Weights of a small transformer language model.
Size: width 384, 6 heads of 64, 26.6M parameters.
Each number is 128 + 32 x the weight over its row's rms, rounded and kept within 0 to 255. Layers, rows and columns count from 0. Numbers have three digits each. The size before them is the row's rms in percent of the matrix's.

# layer 3 attention value, 384x384, rms 0.0411, rows 237-345, columns 0-127
104:135120116099097098161096099111121154142104090130151129107029108118198185168167067127101110105124135111111124154108086123184091131100027118143122120150115167108124184159106152131095162132120137092111118111140080152136144189180162113131202134160097080121089107168133113161151150092159093163162163095138136110132105150134134145141116074198142150117185106144113160108096131176129145141142
089:147145083089127117102125193135085123150117107134173101146120169115146152102148167135120139132100129175156158098149095129096166186129134152172077145162103108124173166101180147134122091132165097076151074169085109123143132171117137167111153132125135122123111152143198116145093160127144163125056126106150109070086143150139175125140157088139185104105166135149132127137079074140049189138137
104:133100147123153101113124147101111116134093130105127078124135150094135146135075042139133130089113076174122095145153164142042128177062080102165136134133114148094131178086099161166141161095157153102112117151106136189130144130157119113072149131184107109104105074092151083147142234088153158144066103090143138139169096183082138144160151109162089180127142144176090130158109171143114093158158
097:126055115133076164165164169128133182166062133120185169108164132133099153123176161130153125101141116091128165103128165158115082119103109102056083127133122150085147105134141141120150105133194103136120084120133176078115130069098172143089190165142175147143135146132148193080171093141071129107172210108125143153139156119103105119124085111149072071153135093170125113172112120139139153168100
092:136118146172114147111153133163114151158124111139160129145160105150155159110147203130102124096111068186137109152124151125111166113117143079084146119153135169118140190134107135174121082107103147109156087116161112113150123155169144159130124034138126160160201157085201122145137062096128081148140157095116115094147184078147083109140125117064123145129123113012121121166228131142106155150115
102:129183107165161144117113118151094137124147118120152141131165174127121214132099142146134142154114066102139147099081157147131099073121123130112141126104126108130100191058130115144159133082170166105151132142114170154116133072090141104173130087141123137179182113080205141105124101097134150137068106127123125147130152109120108129169142137073131104206147098068091127195174054120132103120087
102:147117155166069084175127141123153188128132109153147121174171109131167089114074105128138099153150118045130135125127127095129076187133057110171144135130164136197171063075112139103192159133061099091105136140154143188135105072143130158107172073135086122103189100077129138140135162066105178098176132146159171135120152120110089104109129122147066121129109117196117169110158159093110158115094
107:111117130076057123080089115144090121133117077140121124107106064173119179151189094201096129124100157091135133143118130090089119170162136053072129128143095153139142168131125115194110128041137112120125122122152092118165147201139174148127154113141129103147094112119163115147139052161158084136168132108117117173165084141121114135150139084142087134062144107101092097118115161120134180134142
110:140157088141133147132116169113151114133131123116158129136158171166114105114198139087168186130113169184141132107135123164073129151107166155087085133159149146162128140097139193130166149144134173173133155190093153120128175085084086091124123141139146118106194153086142148083154087171122142123071165157160099120111126086111101132167120193137138054153104129139187148160176158131105103111100
112:112117111119067112103140168059099142148092129098125117116148185110039155133138162105141132103118122138126183104133133190089199154066076059115122135150182108136136099140130130112145123136141120152097135141072158133116120071091085170142083166108152159082138136159129112138153147139151147107098165090103150148120142146066100162113116124153089097150139036161177121119069099159072116135116
082:101124138092151142109203117206099141084106131122158097135160154109112152174171096139132088196156076109140157140076108149119138127129177155093092119163073101138103133121156151146108059093153144096165083088098168116111135163178097143186144055126163175171121176158174114116116103050132092115146125130142101079122214144156132163132115113131118135087072168114163128099136137094094113143088
116:137144063130112133128099068102124102170061099120133123130146072144170088096171149134106117137125092116109114142093157092128074091120165146126129132091075218112093175085067158137062129125108166093174134150190123128106141175121191098114126048134117140130149093100176134121057079189144076109126104145119069135124133106151144125128137113067150103131153172093084114163225129096122144134119
098:120172167090180133164125098177152095138106115138077124173157105173152123105147085129099148088113153192116086172117131103155126098098143165134188134110114119101143173058123111124155103129077150121139154124145108099123180171128203101079088145144140104082091154155201110139151185191146124146096095165126129130144090093152177143118183094145139185118153208141084105132170188126105100168164
108:128122095164222178167125161128116133135087154109088158132141063120102121151180160083111091130138135133133074131187100143095129116134148146074091116107168164113149106167084137142065119163114135141101138140125172097125096105123165139105127160158199120101074118192130112145176127185089119147098140197134112121134134164143173173133094109145108152160144143143152127159108175119065076194175
111:127067128154127082163147132109152113147163140205135125118145102136180123161159115124147110124177176069105055111167164124092111167137125106121067141132195097126115087193114141084079115124146085170083143098124129111112144112126069136168109123138085083036091112138147135111059146106116115107169161136141097096131170167162110155122071182161053138111023113069098131064121127141188150183104
109:130149161154162108123112097097113116065164098123171136148107074130063150094094149122132181183098116069134101192078107133111100044141085135106143132232092154155084123119141096166135176140086149142114119117134153153122131182137155124086140116105090118197123097142076151115145085171116167154167071137173137175157159154151089067135183115150156134119152190135054140177129109170143103124092
110:132155143101132151160140179147172130110130155137136156116206137093155061123127078107116129139205147151130130127128118139141117093152137131151071118138113138105154144069119086117220100115113086167141057153128097137144143125157080150146080089139113123092149177115091120127141136164104114064138125091137153125147157071112134060168130160145126080112101164140182145083076123096105132115126
116:135143136118136148156160108130161172143106123134129111100132085129215145139114085159084125069109109116119136096159164122106120160126055095104106115133094167100111108112101138179154112111167069125140057124134156073140125145206132109106166102237149116112144160073127126086109146157128087116105180087115123098135160151145081199120071090074075156072112100091093140122157129120117156160100
112:097073156080079110156133163080101065143107089160162119115116162130135151083101144156144187123104100072123136107095140124121143169109124087139170126181095138163102140174179129156121150104117132134154105146124067159137136144074129174130101130140100126163184157137126096146079090096120139140152147110132131126097142153119117159100140143113168148136172120152182133079213164094153129103143
093:132122013090086172178130049165148165119120149107086185111094091194151167134098124113120144083128104114107128120111161159153148092117104135128093128114138147100164140162130149171104115149111087128155104152112125086159122166154104112097124154158151138057123163144199141098108150104167122153083130164078090151083128093207131145131137183119142074181032127097103127166153097102134169142113
103:074115175105175139120112160136165079098146163131148117134147155131138103134092145135145124149211163084135130143120121201102113160111108097142152125117178130155160083150132139037173148125131090190145119115043106129120179112116089164096024139117134152084101168165093156102132163103110145126085136170124117160117121125112136162097145186158135071145121092098179140057126099103162145111126
107:112126231122132110130133142117042147091170158166132090130122130158170122141148131154148127171088157082108117079143127174137087138116127109114134127169101151175132088178156134156187128124136137089156153047081149172117113083160125127108042185151148124109082141167150132145112168142121119192055131105123129125122085108114099175128109137125150151133129128123123112146147131122148072128137
088:164170092132156099132158133148171165160164139106133169131170192097084095086164090110080160121091184141131160114120102131123166141154142117154124120197165076100129117129065101137144144111118123114185146097180151181158107113172099138092049108144135150085160141129102100195139134108104149144158136136141152113198164152089102136132159115173166138063168104116116122137152119150102172073141
106:146093211150132184092172193142184090112123128137170152116150157133070067128109145106160145174159154044138146159104125110100112143131143114096115130161111151172069127183141138163150182100120088121118100147099145149125141125109085105132072087132147109194173192143033132096112066130062131152113167131163116118123183178160128151123119135075140093128119131067143152126133133140096140113057
102:126070142146073094135141183099120096111107177115185110126150165155187138103105143122136151107143104087146149093061112139190146208120150112175116102134062129090124123084164158156194117087128140150172127113139167153209141054139124135160187142125134111128178200143163107140146125090153081114139126152138130117066178102120086123120110152119162095174146132140208184134206160056110146112123
100:129127054189096038177073222122176091109142127139122118138115165153094165101089117107121144102135030182141108093098147109096147107119117145130117138074142136115118070109214154095155081137139158151126174172144155135144145052096084189159128173089123157158169150117171122138112162043140070049098171144116076060098098133162177136142115102122157108137083094131182132138146148093147099110171
088:169116109150082127118093134150096112120133109144155139092112089139135186084101186124115127109065128168150158127122100103119165166085100109140105150139145150137131161137149171136082091137111110135166114137168160050136123103123096079186132096129124114182174068099189123167099136118177113161159123132152139126085165157162123111127124027180130125186151178159081075156120126151134054124149
110:134112129142105076143124120139135152117156054155130146112129102111179071136082104150131155115082143101104086101098113132145052060149127111135147146150086157104088137093116138118130147117113152138133135128181179178117124099135155173153137125112107112123161111107137141176120127102115180179147161107163100134127193106131106028175175123129143123147134131082136142059138116146120135080147
088:152194131091130135132141156121096193093135153136166111126142152128149111139159139117131098128136127160159200130097121203126134180077122109120102118165108122184181129142121132152102145157173151064167118149087132131125113120131109078144071097180093162129125136164120108157136139130101171135021147112143168072132154136106056166106090081156150117124073134097138129162170092147054139129124
091:143135093176173191110138082103113113168139116152100154138123145110149149143127118174140139116119163133156077127140056119158113051117109124077148117157150177078220144114071138091132091139139096143102180187106208108149110140102167148104043193197158125125110109151093182159169151136154104175125130119142129129147142133156130100119151116151134127083179139119161161175157112148160110155113
092:116100106086059117146074215097104093133148160105166059115144160095104144165120080150155149119057168124141125184088105151138099174161181110143122135161111129132092167184146091177137129093124192115129119112126121147142137096090137095142135086117101119139119080070114114139143071137083186112163165131144136073145092149085111143121132141138116087160106110084178118115110139133125145106122
093:125140093114103152120143100090080123159141146151117151086132128121155140148147110135158196113075137108124122045096111173129075089081140082085084117227077159080174188132139139122142152124144155098130117107127161166144120140141094146097061105126132152098124127118135148116133130164076134172108112114125154069114164119148032132148150075113113113151153120063118138127150123139128137134128
101:173074093142093145093138128129111064108099145134154135147115145157174093102169194140134122139182143167151150098124158154094146144117135092132071144092118117087168062076167116118139160138155075193128126172116131092144136051072116145152123192096132107143145172088132118127122107109132202080139130093103120147121136087081160116195159129176151115176160149091152135056116114144094139157189
090:118154165192175164119138141171114179092105094147205094143137181149128065131160120118123127161126063123123135152156096089113097124198119161110085120073104149113038083091075139192170149129163137099088137147164159085141124116137207074167156147149136110181107147136125135132155053142096136120119142120124124164159145079170161115147091147120115121141094168091090125221148152129129127137112
087:098177153048114093129135192158138101124096162100145076159119067083102159109150129122128089054113116159118120099183083138077164148066161124128152110133171098125102126141124116095095140111123155123120154137103114155133083099136110155109056150110099125146118118124119090183163143110109136081181128125130141133125091091144125130103094167125152101109157123087140139130057090126099074087184
091:163139202115091066138116157135057125145071147140113080161055144137087192083142125114113127120104114127101138135137128158124116123092132149137142141079151134095151116184189104093127151120127156110140140116174143097109149056105125117115157143107105128148068111121187102164165149095144169122103129093130127152145093116122126133094143052086163208144203141150133098150088143183152041146126
100:110090159123116166068133149211139139129151144150154171127108163132140107119132109110160083127203114122114096082097120101112134136177100134109112135049147163100149053085117100124168123104143028147142159101084099138165127092152102153122052119156159149208124198102142094160172174108124149099105145047107098125141139081140124178121138215137163103141114114089169123102149096132166135129130
093:088155150092148114157118155063150105171180157104082159126111098182170129124134121146122180102125115135122120131138119129123110148154107121085188127191115132075146146222134141049113137147138147126129142107152136134112109147179118129083055148152137123131125105131076157080111187068113115180127138118150121096154111132137104147097135113050105176074144063157155148065187068178187136118152
096:128154196172155158119154154120098144117090180121185134106159214135080088136200120118141140178134157099114134138111079127192161174104129108152137105120119115162119181139105139117175164149114140122137102094143129148135118067127213070162144102185121117140115140161098165146119121191106112146103127198125136111098115109121073134106115152199171182120147213143153131160168213097100127103166
092:130150070182156143045111086095116134119083089124098156096156162115127094126128100135132144171149091150115109179106151106151149122043161096102103129134157153155155118062113113143070161156090101074115125124115181135124108132079083103139081118098137132144177143165083130110105085154146190123103128188101154147116121138138123132147129139175129184129104132097121110086172109100148110149097
105:117093070165192150142117098144166115128151143127104096143067090167123094124102151160155102127226133122148102144157115174160100079114088148145158138086176170058134089145118137054156116126102121180111150122125093126099179168114131132076110177109172118093097116126115113110125164100113111156099135145144096130152074092118177160118140207102088137107109114170116127063102078131131097149101
101:113138136137142154187143195161210172117155136145156118123213160137115084082167156129153118138138162181103167173091120133146186107133149139188141135152133100097118142094086120094167128134135145150138103118163124123059162140120126100145129077161158094104136129104082172159141148119109070120121136178136110106161133112078174055146110106105146119142146091145163113166162114147165164065129
106:148092078121121128114119035123050103140140103154091154144072043159158197138162127167110137092072125116129068074137149119161144130143099104104136126169102155066146137165144175107085136126142108109107135130089148104131106200175115094110170182166124154087118102154162109079117164126157122137126126147106119143098117151177097177091141108103122169106153132091081126131101087129099130178159
105:135157122167132161109118185158145141130105129157150115127160185131116069132117169085158103179084149118114124081120118154083114118067142095106097125115117135135145155046077120172174116119154166113131110202131252163107114071067136121104074095144118094174107137125131141168169079178080220102146124116116136141143156097092162135177108096187153125165150179150177147150092156102155100113149
099:163173183109052119138143070136111144100157094116162153089088168131176180119158141121104081168068135133122100123153113081133144146142131154187123124136115091161174163214094106113079117140134164107189148105149151095124109084171123116143170111163125170170155154169133103176138140121157107107147120153136161094055136113161156166100136071145198166133154161144112150100132126142111163103151
099:165145072116117133098153051126069150104119130127126142108177123094103162112167147110121104152103179125131138130104134139148151126077139115167107129150102147148173138080108142099126118170121075059149114081126140100132100200129095124206067088122156123163136132147155173204125175139176114136143145174098138130126101158155167122123133123202142147159146163160087140144175133130110101139153
095:153181151113117124095114135160178195130089097151128137129180135114132150112082133065139028098144148103138120137155107088140151138127133159136087112157108102121059091114152132136155094130124162122163100125137160105132108111127184083105133125174163152176130182125117150127153116163150111110112103073080128110150152094109202110147110119145095081123091152118115117173101123141120203087117
102:151092132191174161072145138128138160126133135118160119133118158102077154141187173130147093163113101119134096170111104093115139198193121134127122138093124124138083146159050122164068129094120118090100108125101123117144125112119118077152093105163094115165078063156105138129137159159139083145175127178145088113151154160132142177127097092195103154121120138166079122251104114143142108187068
103:137130163122191058079103155133206110123138168110095142143106135130082112118122114117139135118122058149113094107149124128126136114120112156041122143174161094128168123164141121134110111177165109110084169148091142130126133152174139144107105164119130131092146164155084140140102196165121115148141150140141091089179150194108099139128105132118098118091143075132134144133171114131134088154121
098:141127196120161110103134175156121167070151166140092128113148126107130092128107127133163105165176128083110120076122122191104036107062128115104113130128100124171086040010115144131152097122146146123124135123102186124122126105102080129124097159139096105033116186166138154152103133172138151129060117147137120116115163104110093122131091120163120071148120135105140115128120159133092115165109
107:125168125162114090175079167081182119153116155135082155137142095082092146147080155115142131122063133143122123087127124199133081141044111149147116117148145119165156189126105145067163095111123201131124150130145154163102119118122109144089096089136155103110110131154118122082152133139108097165150113140138143102174161154125154140119122046118080106131164125197148147196133129103097110139139
099:085129161072168125129075070098092161189162113089093102121096074115132125131106064140119144108142101141124132209129106113150135069091112126125109138133149201171097155181086122107053125161095119110133168084104083105100111174159133135097145114105128138140098046139119120134090106149179119167160125199112153151157113113192089134125160160124085152127102130134071076121146143161128154121108
100:099120133130126113170142204098101079108141152153136110126158163092130099129140148115135156103183155119146158140101093180148137144047154112125154119130151074107102166149164084131121132194122212119124134103125178140121146071099129136125095121106106137068126135125107104091149139110108124147116142210133185107141153126193154164108093151158170101130161151115190125122147172149097085127197
103:119176168200177123139153103145130149101097127120188115137137131195154128121102163120135107144069191118120175114127114146101163103105131138160114121151196152124146129174077187139159129156126096119106123138132121157075131147153142108138157143199148101061102179128158138138139143140128111179109122162132113152119110112089127131134080094112127144167136166160131177157152114138130058156048
096:097151139110133126161140183139173113124138121160142117128070088163142055131152135102122117115237109115137131112168126144113115140161092142084139121101166084092153100186147109124151142128204136159085127132133103125098135075160145125127131178149143115062115181101126127063154155141095101131064106091121156130122123109156092151115120198073114128095122103073115118078114108135147206142122
093:108111110099156125161098163145174094172163172099132120148161058104148110137153152136134159083198122131136164088134095140104136112168132124168141139174150088063138066126159108085116106155117124163149099121198124143107123169121090162123084128115104128100110122087158140099126140085118116133153138122116139146158150123125118069148162172133107076111120082100101111123105157157134106078185
107:132176148083179101107139113169133219112104127127121126122148065107165090139095120118156115117093107094131155134130112190112073112170126117096117123212041124126126150064127123149177133101164192113157111168104155129175132202122113145107162115071100125069076093126135188199144074199113140113116121078102104160181146109081081066132131147150074109144121105125072119190099116082138175136084
098:133125043141164084147099083145135168139096130113135114137131086117188063139107142158129123142080199134119123129146108144161123155144119153079106130112166145102098103177044112094125132128149127147131117166135149163135126160120151131141103156112119104010118103116109169136124098136132135157145115132144116184126150124096073111106081113169101145141179125172053151180106071162083147166117
098:121136139182106141129184122083060119133144160104136135110145174163193076130122106156117161109143161118111144150048128128181099146136159105148171127171095166145123141184132140133088138122082077117149131148132154116137115135086145134171055114147101165140164120112150171157114129117107144127110133110138133114094116180159076161109136128129165175132118153135094128151203150111177119141114
103:153081113128099125137110086137124122093059124147155083123141074126187126116129161102113134100126085103155168088123114119160135164128124122132142128095130138112070059148084161184106143116143214112175142159150124129146134085109147093189157158148092082118126159093195134160092096093106143129081139131105131145087151141144132094153137132149161099187134097065071144151106113128095142120203
107:143153040068146169111120159149118140185134116150118132116105169139135102147208084142161128160142163197138170126149136140109169127152139114125107139134131158144209177147131129166114133146183087191108082125140089080110127187089119094134118151123149131147134115097070109134093106112116171117126114104107142161129163117138127121109099146098141115074137160107123092094135085152149127105109
098:119137072126119158105143157119111069151114160132161121132114206075099159096104195139141093152146162155154139123108146109118173121090172151160086141088156120110141135066147146072158112125126115170166108164126172063183153070076100119190119126128142162198173194112146131124150122097152086038176139163134123123115179131141166125098125097158171101146116154152216124131118131085161115154114
104:120143127093110164107137076142040187112134120152079131097164121138180164146128097165156137117133101119128058168132134138130150071130115096156116122148079095105146131138194133170159121110128115102138173082114152117150115168172124097109188126149151156134090085148087130156133197147122105113082101114101131076090074073119137134137133111164081132121121166174103103145158103099152140150144
098:111102183195124113139135121161097164118139145122159107122120100139182093149093130138172188105094152118132155152121090174196099105175122154138148129180068143100141089132167169174170152135114129104141161093117153116127135088117156113187136178115101114097154090079161170203100142108124125144094125062136114156123124110111098064171104125163106164168139148128134137122117121112137074128112
105:117144133106081056128068099147107087163067114163071146152080093097125150116058079101150150144176091129133127173102138182088106113000125105117127145125132158168122156097227104080130121155129205100127167119085153091089162133105140123123109157023129142073146097156126106151118096179146185101102136145127106156106062126116150119150137125074178140182139095134221089086124138109138094147137
092:162125110157159093126144073152108154117140136146103120135187147117073147147195155122120146146098128146130133158094139099131191135138131148120131134160191145155110145098065133184129121138152045071079074111127066120126099132155113148130073052157171117171163134139118190185109208172138117171111096151146139081146126146159139110128105082153128179141144161144069112170149128145138083126142
094:117078205163135172137163176101159064109154178132153137137155140152092099143169128128138182117136102099136108122143112121126106148188145125114172116155124122085125090134134139077181118113121075182139098146092139186138148123116084178083063169159098132143144147101148123098164154116067108101140153122168168138149144132106096108107154185080125140129136099096216191084151146089152147100128
088:142175141119182154101145104163157205110117114119186154142163120118124113118179155158117058142175185152139126157140104118160180163178120165153128131105152155102104115103065136121127131067172075104097121164167155069133119166144198038175128140188102109129100121144136154133123145172170116138117135179110090138089121172095171074145088089206103156177115179182077128200202145141123134132136
094:100163101115107180149136180140177120159161118095115136140103172134132087123113151118125113126175154119112090122163140131136128140125128144099117118138181096088129130163136120087141145128149124173127098159103082144122125103156134115117163130150118164119101162112060070005116123148110140158192137104116149135149135102146164155088129145055084076099118099121201160063170132095208168130068
093:134165164105112090112120089194130189069114107114091104107096111133141182126110161089139084167131155155138155142150138136131165116070122122148069127122087121164165039083164133162174108119083150113128114093120110081088151052168110086146219111129158126108127153148157167138123126153191106124108088085100166109089130096119188114108103106152156128120152178139116117180080159146107113103115
104:132209154154144181111107231198171136125161193119144116143125172142057136122142232121161116152145138133108120126120139133073153140131144138142110133012176101137161177114091096162179106106181121141099098130116118119095137078145069137131035089146121126163151192106100098153156179183136147072093115101118124125139172142093136141144092113216146117141145156159140140160140137122182107115097
094:129125120127158167079142062173085161114113126140109150116099151090132174134120135149141067143199131143146063215113099117184177036106123125089055133151135190110142148063121111144127129124124103106138114137121148083132142188125140125128080098075160151165142131106108128133109119160166157104180111128115149169119126116195136135119133168164172102116130219128103097128101092131144148151117
094:134144067175092127169087234116182129133123110133143090147108144140080039130136168084136130141156125117103130137133150162149067123113184105073154140089160120144085148161138099142150123136155166144129144173168169211079142056094160111097096133120123101053146119110144186067126093122056151155047151147148116134128119140095136162141134103096105101147106110113150166154127143135152153140131
101:120134080099071086128094199082184067154092098114127118119136162105043139117081099111135132128054071159136129090129159113116109157070145130137164130165136110154115141136185139100123126107095183126106135152141120135113132088137129125116133137092127124209137091145140123124147089166104121138194161110106127137168082138135213142104135102053124096151102082151229103116166128081143129110112
094:141121043144073103128128072136139104134153097141088143125145119106113209153119137122123163180060145107131132074087157144108116137080093102127141128188070132135140140096152124097208117111136109085157106081133086104141101180154081176137101045104158114135122109175144171130144152129136118108126126124143101100110129164109148164107163101147136115124133110136081133137143120136098104145085
105:149084210092134141103175064190092151094111166109161111110099059150164188129098130158134098102173111081114144140135139141167121123130143144086115126096090130122073080078168164156080145094123142114143111128093117081180123131125142081173215156099100116090130159122160168116114099107178094109166122122126101155091102163147120143123155174085153125132105142104034105207120181123111106177046
094:115190194115167104123100147118104072174117164099102139118108109121133145121094186107147141080144113144127124115164116175111133119000114128110096128152188108146178207118121123134122156150173156098116145158141181087156099133080101158104127114125138111108107140089121086162121108168178175146095116130119170154086135136138041075126096108113129136193178189195131117103139149123139107171073
093:118110158186172174089143214181160128120156106117162139121149110136151069152113197143113148134139156142111101063184136110123115122154124147117098133083124134043131098073082156118179134111156099157079103129122106090107116110121129170133143069148149113167146116084115088113160118161115134122180134061096096161122158098120122097129113211106088108103169174104135143101109114150167112117087
091:122164126160096091095143175103131115144124149140096125097147175096149108149103179121146173152091087165142173090044116196159103159124135123150141135203088078164129125131153134110186156131144119112103130091110133130180120086150077197178116075083106136163199184145117090175102202131099100150168154060156137095176178175131085097113094099118154103130146099141153120115160069148112091110122
102:095104177037111192115141111123124097135169126141084142131113110116171169126145173183103110083108163134153058166133138123103159158214168132180157119133112109092194183197155110128106110132165052144147124107098086106178107177136105153142145140126106150165131138129122082149153128111158122138122104159123175118057082135090075093143162166144170187122138151174116132009140112113168137121172
106:082114190141133135159105122109122089124126064120142148147110136136143118119096114152127166103156132153115092170183135113124091056144133116115131130157161140142184196150140146092123178173115113141124161119163182157088112164120164172094125145093144104142129044110087092159174086160148201174150144148144116144131105092089086020139166131120114174161150148125159125071185154132141131090128
101:118137255101174094115141136130139152114145145079134138123135064123125129104105117124105146097129159120118161174132124122092112117142126162150120109126132141144099135124062171126105103097112122105187140110142199115120128127169073150149135136144095110086171170182100106179126173060112126121127129160138093110122150163093036076157107127126109178161178149128119161151192190135098145088067
096:146153112128110133126170085140136140122163108106121157123160127105109127160159064091128147111090111105124151113066126143150114096123123093096108120167024132139081172092124162164153092128120103121182104100141181129147112175131115144108035074181129117200145146164145180131103182155109095115101155111135118121144182190165092126148151114122124112082109110116067120173166125138150171137171
106:130066128103046154116088104175098099113229093124151140155105151133124057121095051115109164177167160127118101127100127142144121139119117100138144123145121136174112116078114166103179155115106179076143135133124146164087118139117137101112163136109101163077113090125123120085117092135131156159134124143124141126121103103101113139161160187071142130149133137084191116128119156115168155062124
101:103135142161089067148195135143120162109167081140108105123160173137094139128147116128143129155073040118141171099154129072123224136154107061161104130119098104183127118150123154155157131169133139104162159100097128078117102047122126142167172093105103140179141169077114153121125081131154131130173129076168181137145088098154144121067111091073130131100106115156163119108141185138104051131164
105:122137108096077094105143077104123111127132130186131153147135152113087126093124101112164084170150129205116078167112118090130149078093138148089112133239176133171129105171151139155060132127133184136114180132104121127077141113126094059105158125073103160129105149153172105102095082089162113174135094195146073124143157176132069094139148160134097084104116171054099141153174128120122197146156
123:129117189137152140126109088175097089118121117143200135129101101156173107167107140126104083124191136058123105149131140146119115147129132147138155124088143123110117099061107139055151138060101115124117104067096101162137126133191129146111101141054121125141097226156127132152090168090105119066095127119149129135103180111115089133144130214112124129142095089140096147048189127134164145075079
106:104092127121097165109108048102169129120244111120123127114125131191119141117136060145117160145149116110123133195116086157149115082127123099150136126157082147137064138131086164165105139159079144147122140111106121125075105174106107082144124079131132130150180080099128138110162105103150089110150117171121106112100098131148177158132117143146141123204139196153121116130166112135179138059095
094:118093142103133118145137162154060144112114147113108190124151127094143129157144164143152132017182191114128149147121165162116102131122103153121095134123113149086131146125152136114112147114128107164091058077130142145090107143157165123086136128144128102158142109125124155156131160165145112114156145077105127155095170138143125091131122115171088146112144102137094111146149164184177142133105
096:109144120168139093103095066124164159107120138114203083113141134154177111165113143144121105101103113081144161115150169162143153127119067135106175131092180163093112085093082115103125158114108121129144110070112085149129109145161142152161137102036152151144097106150167122122113101128140146160170120137144123190100146098168174164118122181116156112194150109169130117103081138161177120157122
112:131123110116146164148082095185081199088067126138109125108125141062124069152094154118131060144123198174147160184099116142173126174089094123103097129071098076178151138102107129145150158195137125104152167106148147147103123128133137062235177133172159131083139078116166127161134142158141170191152138116144166150119086073119127089126158072112102124159101112118170097185126147135112084115184
096:115130111155067115130151119177188111113160125089096136091147127164059131111200065123117159152130113141120167096107089097170095133132069153144125113163101115140087148116138127168114102152118162103144148138148145147119096147101056057187103124161139119144161162103127138137180100141122080131156129101098145155113097100100117105098102145112112143125113148141138154112188144112083118094110
105:156136069160154134135129133124157175156144090114065121107117115108184123182115084163134129163089159108128088171065109120175136122170145090124136134133127114111162187175128060200151140125101151144160085151151130113142148143112112084111104142137183130109133083108060181142148143157092110108128129081101149111118093163044132164150116030169072108072138106197145092152094098096126195148157
128:088112140087067115134082196123152053142148088122123145092119081173101107159126124101144193166077151130105143063122131122117123128111112112170189135209129169145163184118171094119163115129184188158103087135085060140130134106193152184119121079105122116215140147138152106162117085167166141088105122080129158138137146125129142116123076067120162140110143095124119136090153099135099121099107
105:137202144159076126126145084155135112137155142148146136121118085127111165138150186098150162120154135127106126119173096103134079133119109126135108126080062144179105105113136169172108158102114099118151112183128205130128121119152098110114105129188161123133120202171225065107120111090108139130136131088142132090130150182180088144098160176060132080131116140050113113169097156100176165098062
112:080114110088093088121122128115108122143160159080054105122143146082133133130121088120151138090078122101132108143047087165187100092164189140137145123146103154171103159149194137171109120113126204114155206113134118137150117109125133124159159156128152126129079126091114134141146120069128078138137128126109094041154083163111095153116160144142126124124134109133140108187102094112090109122161
104:114112195027185158119039114107096142093115158146106114114118165080163065110086129134136132085138160179128113171133068137088088094049109159145141119161133158163156183127118117085102115159100159079101170086123099199086147090122147095108090119110132123099119082127139152141151123185124155172117115190125130115134127136083097083162113097103127154081132125128162090169093136095138122091116
110:132107167103079084092137146120128099115115166117116136175092114166120145109160191122132117161153107141125146133107147134131132191135096126123147131087113117138123108099132139050124110098187149129137149150101205123123139111229168077130196185147117123130120121185151139131116119137165131168085115091140140153137103147147193149106116167061154102095150109175106132152176160119097091141143
115:181160202186177122074123140143212100108069163156153084130135113102083200088201136127141102136184133108116132120182116084114117118110129164103108129082110113115062090136146123131097167152130099102053143177131203155136148093100160087119075129182101103139099144191084115106138122145107118145102111098146111183169154168178134143108106151137138155158146123110104143202171180107103130149115
120:178203136152154100115127128108152101147162144165103132164119167211127135062103106097173161125121139108114126143123102186130109093079137115166132120185115144186106113108109150073187157092111131180132106135091166172127136157121107184067055124115136137119165112171119104177122167082101112081122117163143099073157147119147096101122172143152163090164145136185090155092165074102146143116032
111:098136138146110106097123071092132126119079108125179150140129186163070121113152117135117098192068094163135138108097095135163147134177117117124148133156105170142112191121111144115100112098137178114140195124135152188135097137091133133185129081141125145169169133078110071144105096113171121141214142123171120127157123132096099044136100106154123145156185111192137119073147077156107059104142
093:154241113142169111161135154152140122094112158129162112164102108127104146128154167141178142202088079078131142094175157107108173126132141125124158125153153101178169161134090128159173152120132093137126143084118105107170106101158136177163188102128096131141056139123143111143137133118116175198153110135166098125103160152181147126092144145031175122100090107119125126137108161137135090118140
123:152180157112187070151165171120090109131093157072149131113109180117115171144121140168136115142094062087146099108099170125087127152098131133118118130126129149078140156176115157164121127075107114120142144087109139117211126126123118116157137089114109115173177217112117143116123138105168093098139139112089126128160124131136124122100123099105106149128128116145094152138144140147128076187143
134:142139116176136137119103082113207140085078166114137125093099141106104150117138171117156103160145143119153123148113110186167075144058158135138166123078063170132098142143083153138136120116104159163123219097134149112143115136081114072161169088097150111115157177122115148144150128109157094151141132122141042107109128144111115157116134154078150133216140166158134139157196078089140115126115
100:130073100141104154129083169113164077140155114164123157101093064123148085144155118125166123180134139119120097148159116124179042140154104154091147139163133126111102082126102107044101130145118137085108157132113155164086138169146098122123203131223131098065114145159065073098097109111134083186113134168145078143116117144112113132180099138111136118142117128106137167144167179152077161090098
108:111091096119161183153127157145068107108133130120163143136175103087142186118109132106146157089128103079135122126117143117122219080172136131124067118148110159127099112084129138147161151099166079113128062079122125161113109134194152196105144123202106134115083119158157151132144146170096119106152148137117138148089100101154125065160138115118164105108102102108087136190070165130140129089118
115:119144083121083085126135057154077138113151119148174091111124143143202132141141141113119139051102143107134146166125094143169153098102065106096130136134125118107137181093148142153129154140127160142130083167155219143102121088104117097143163134133156157078112091102187121156135133123120164138154157070140148148091156100119116109131105151142130139188141109098106118154038082145136115118169
110:116088089135083124122145059091106155111175110132121135109130127144173156097144073162125118101114138166121127141116108124189097130142118107117134133178114149091105151112148161099124093150123184154167147123153127110112119196087145095119192135142168156107157099091191117160141135105180092133130160121091138128088089125047133129135120073166077148178147169207123128157189075134126115108094
110:125118166114167160169158115167143144137095127110088157125093135123170092132085117129124139120197132106142153095061156161106130120100137102155148131122130135053175143107103119110136130145150104092146201078131054139144121145089165122176171216072141148129155124101152126123149167048151110104081155213097118108158118114160148087125155162099105151120129107117191141112163056136132142133140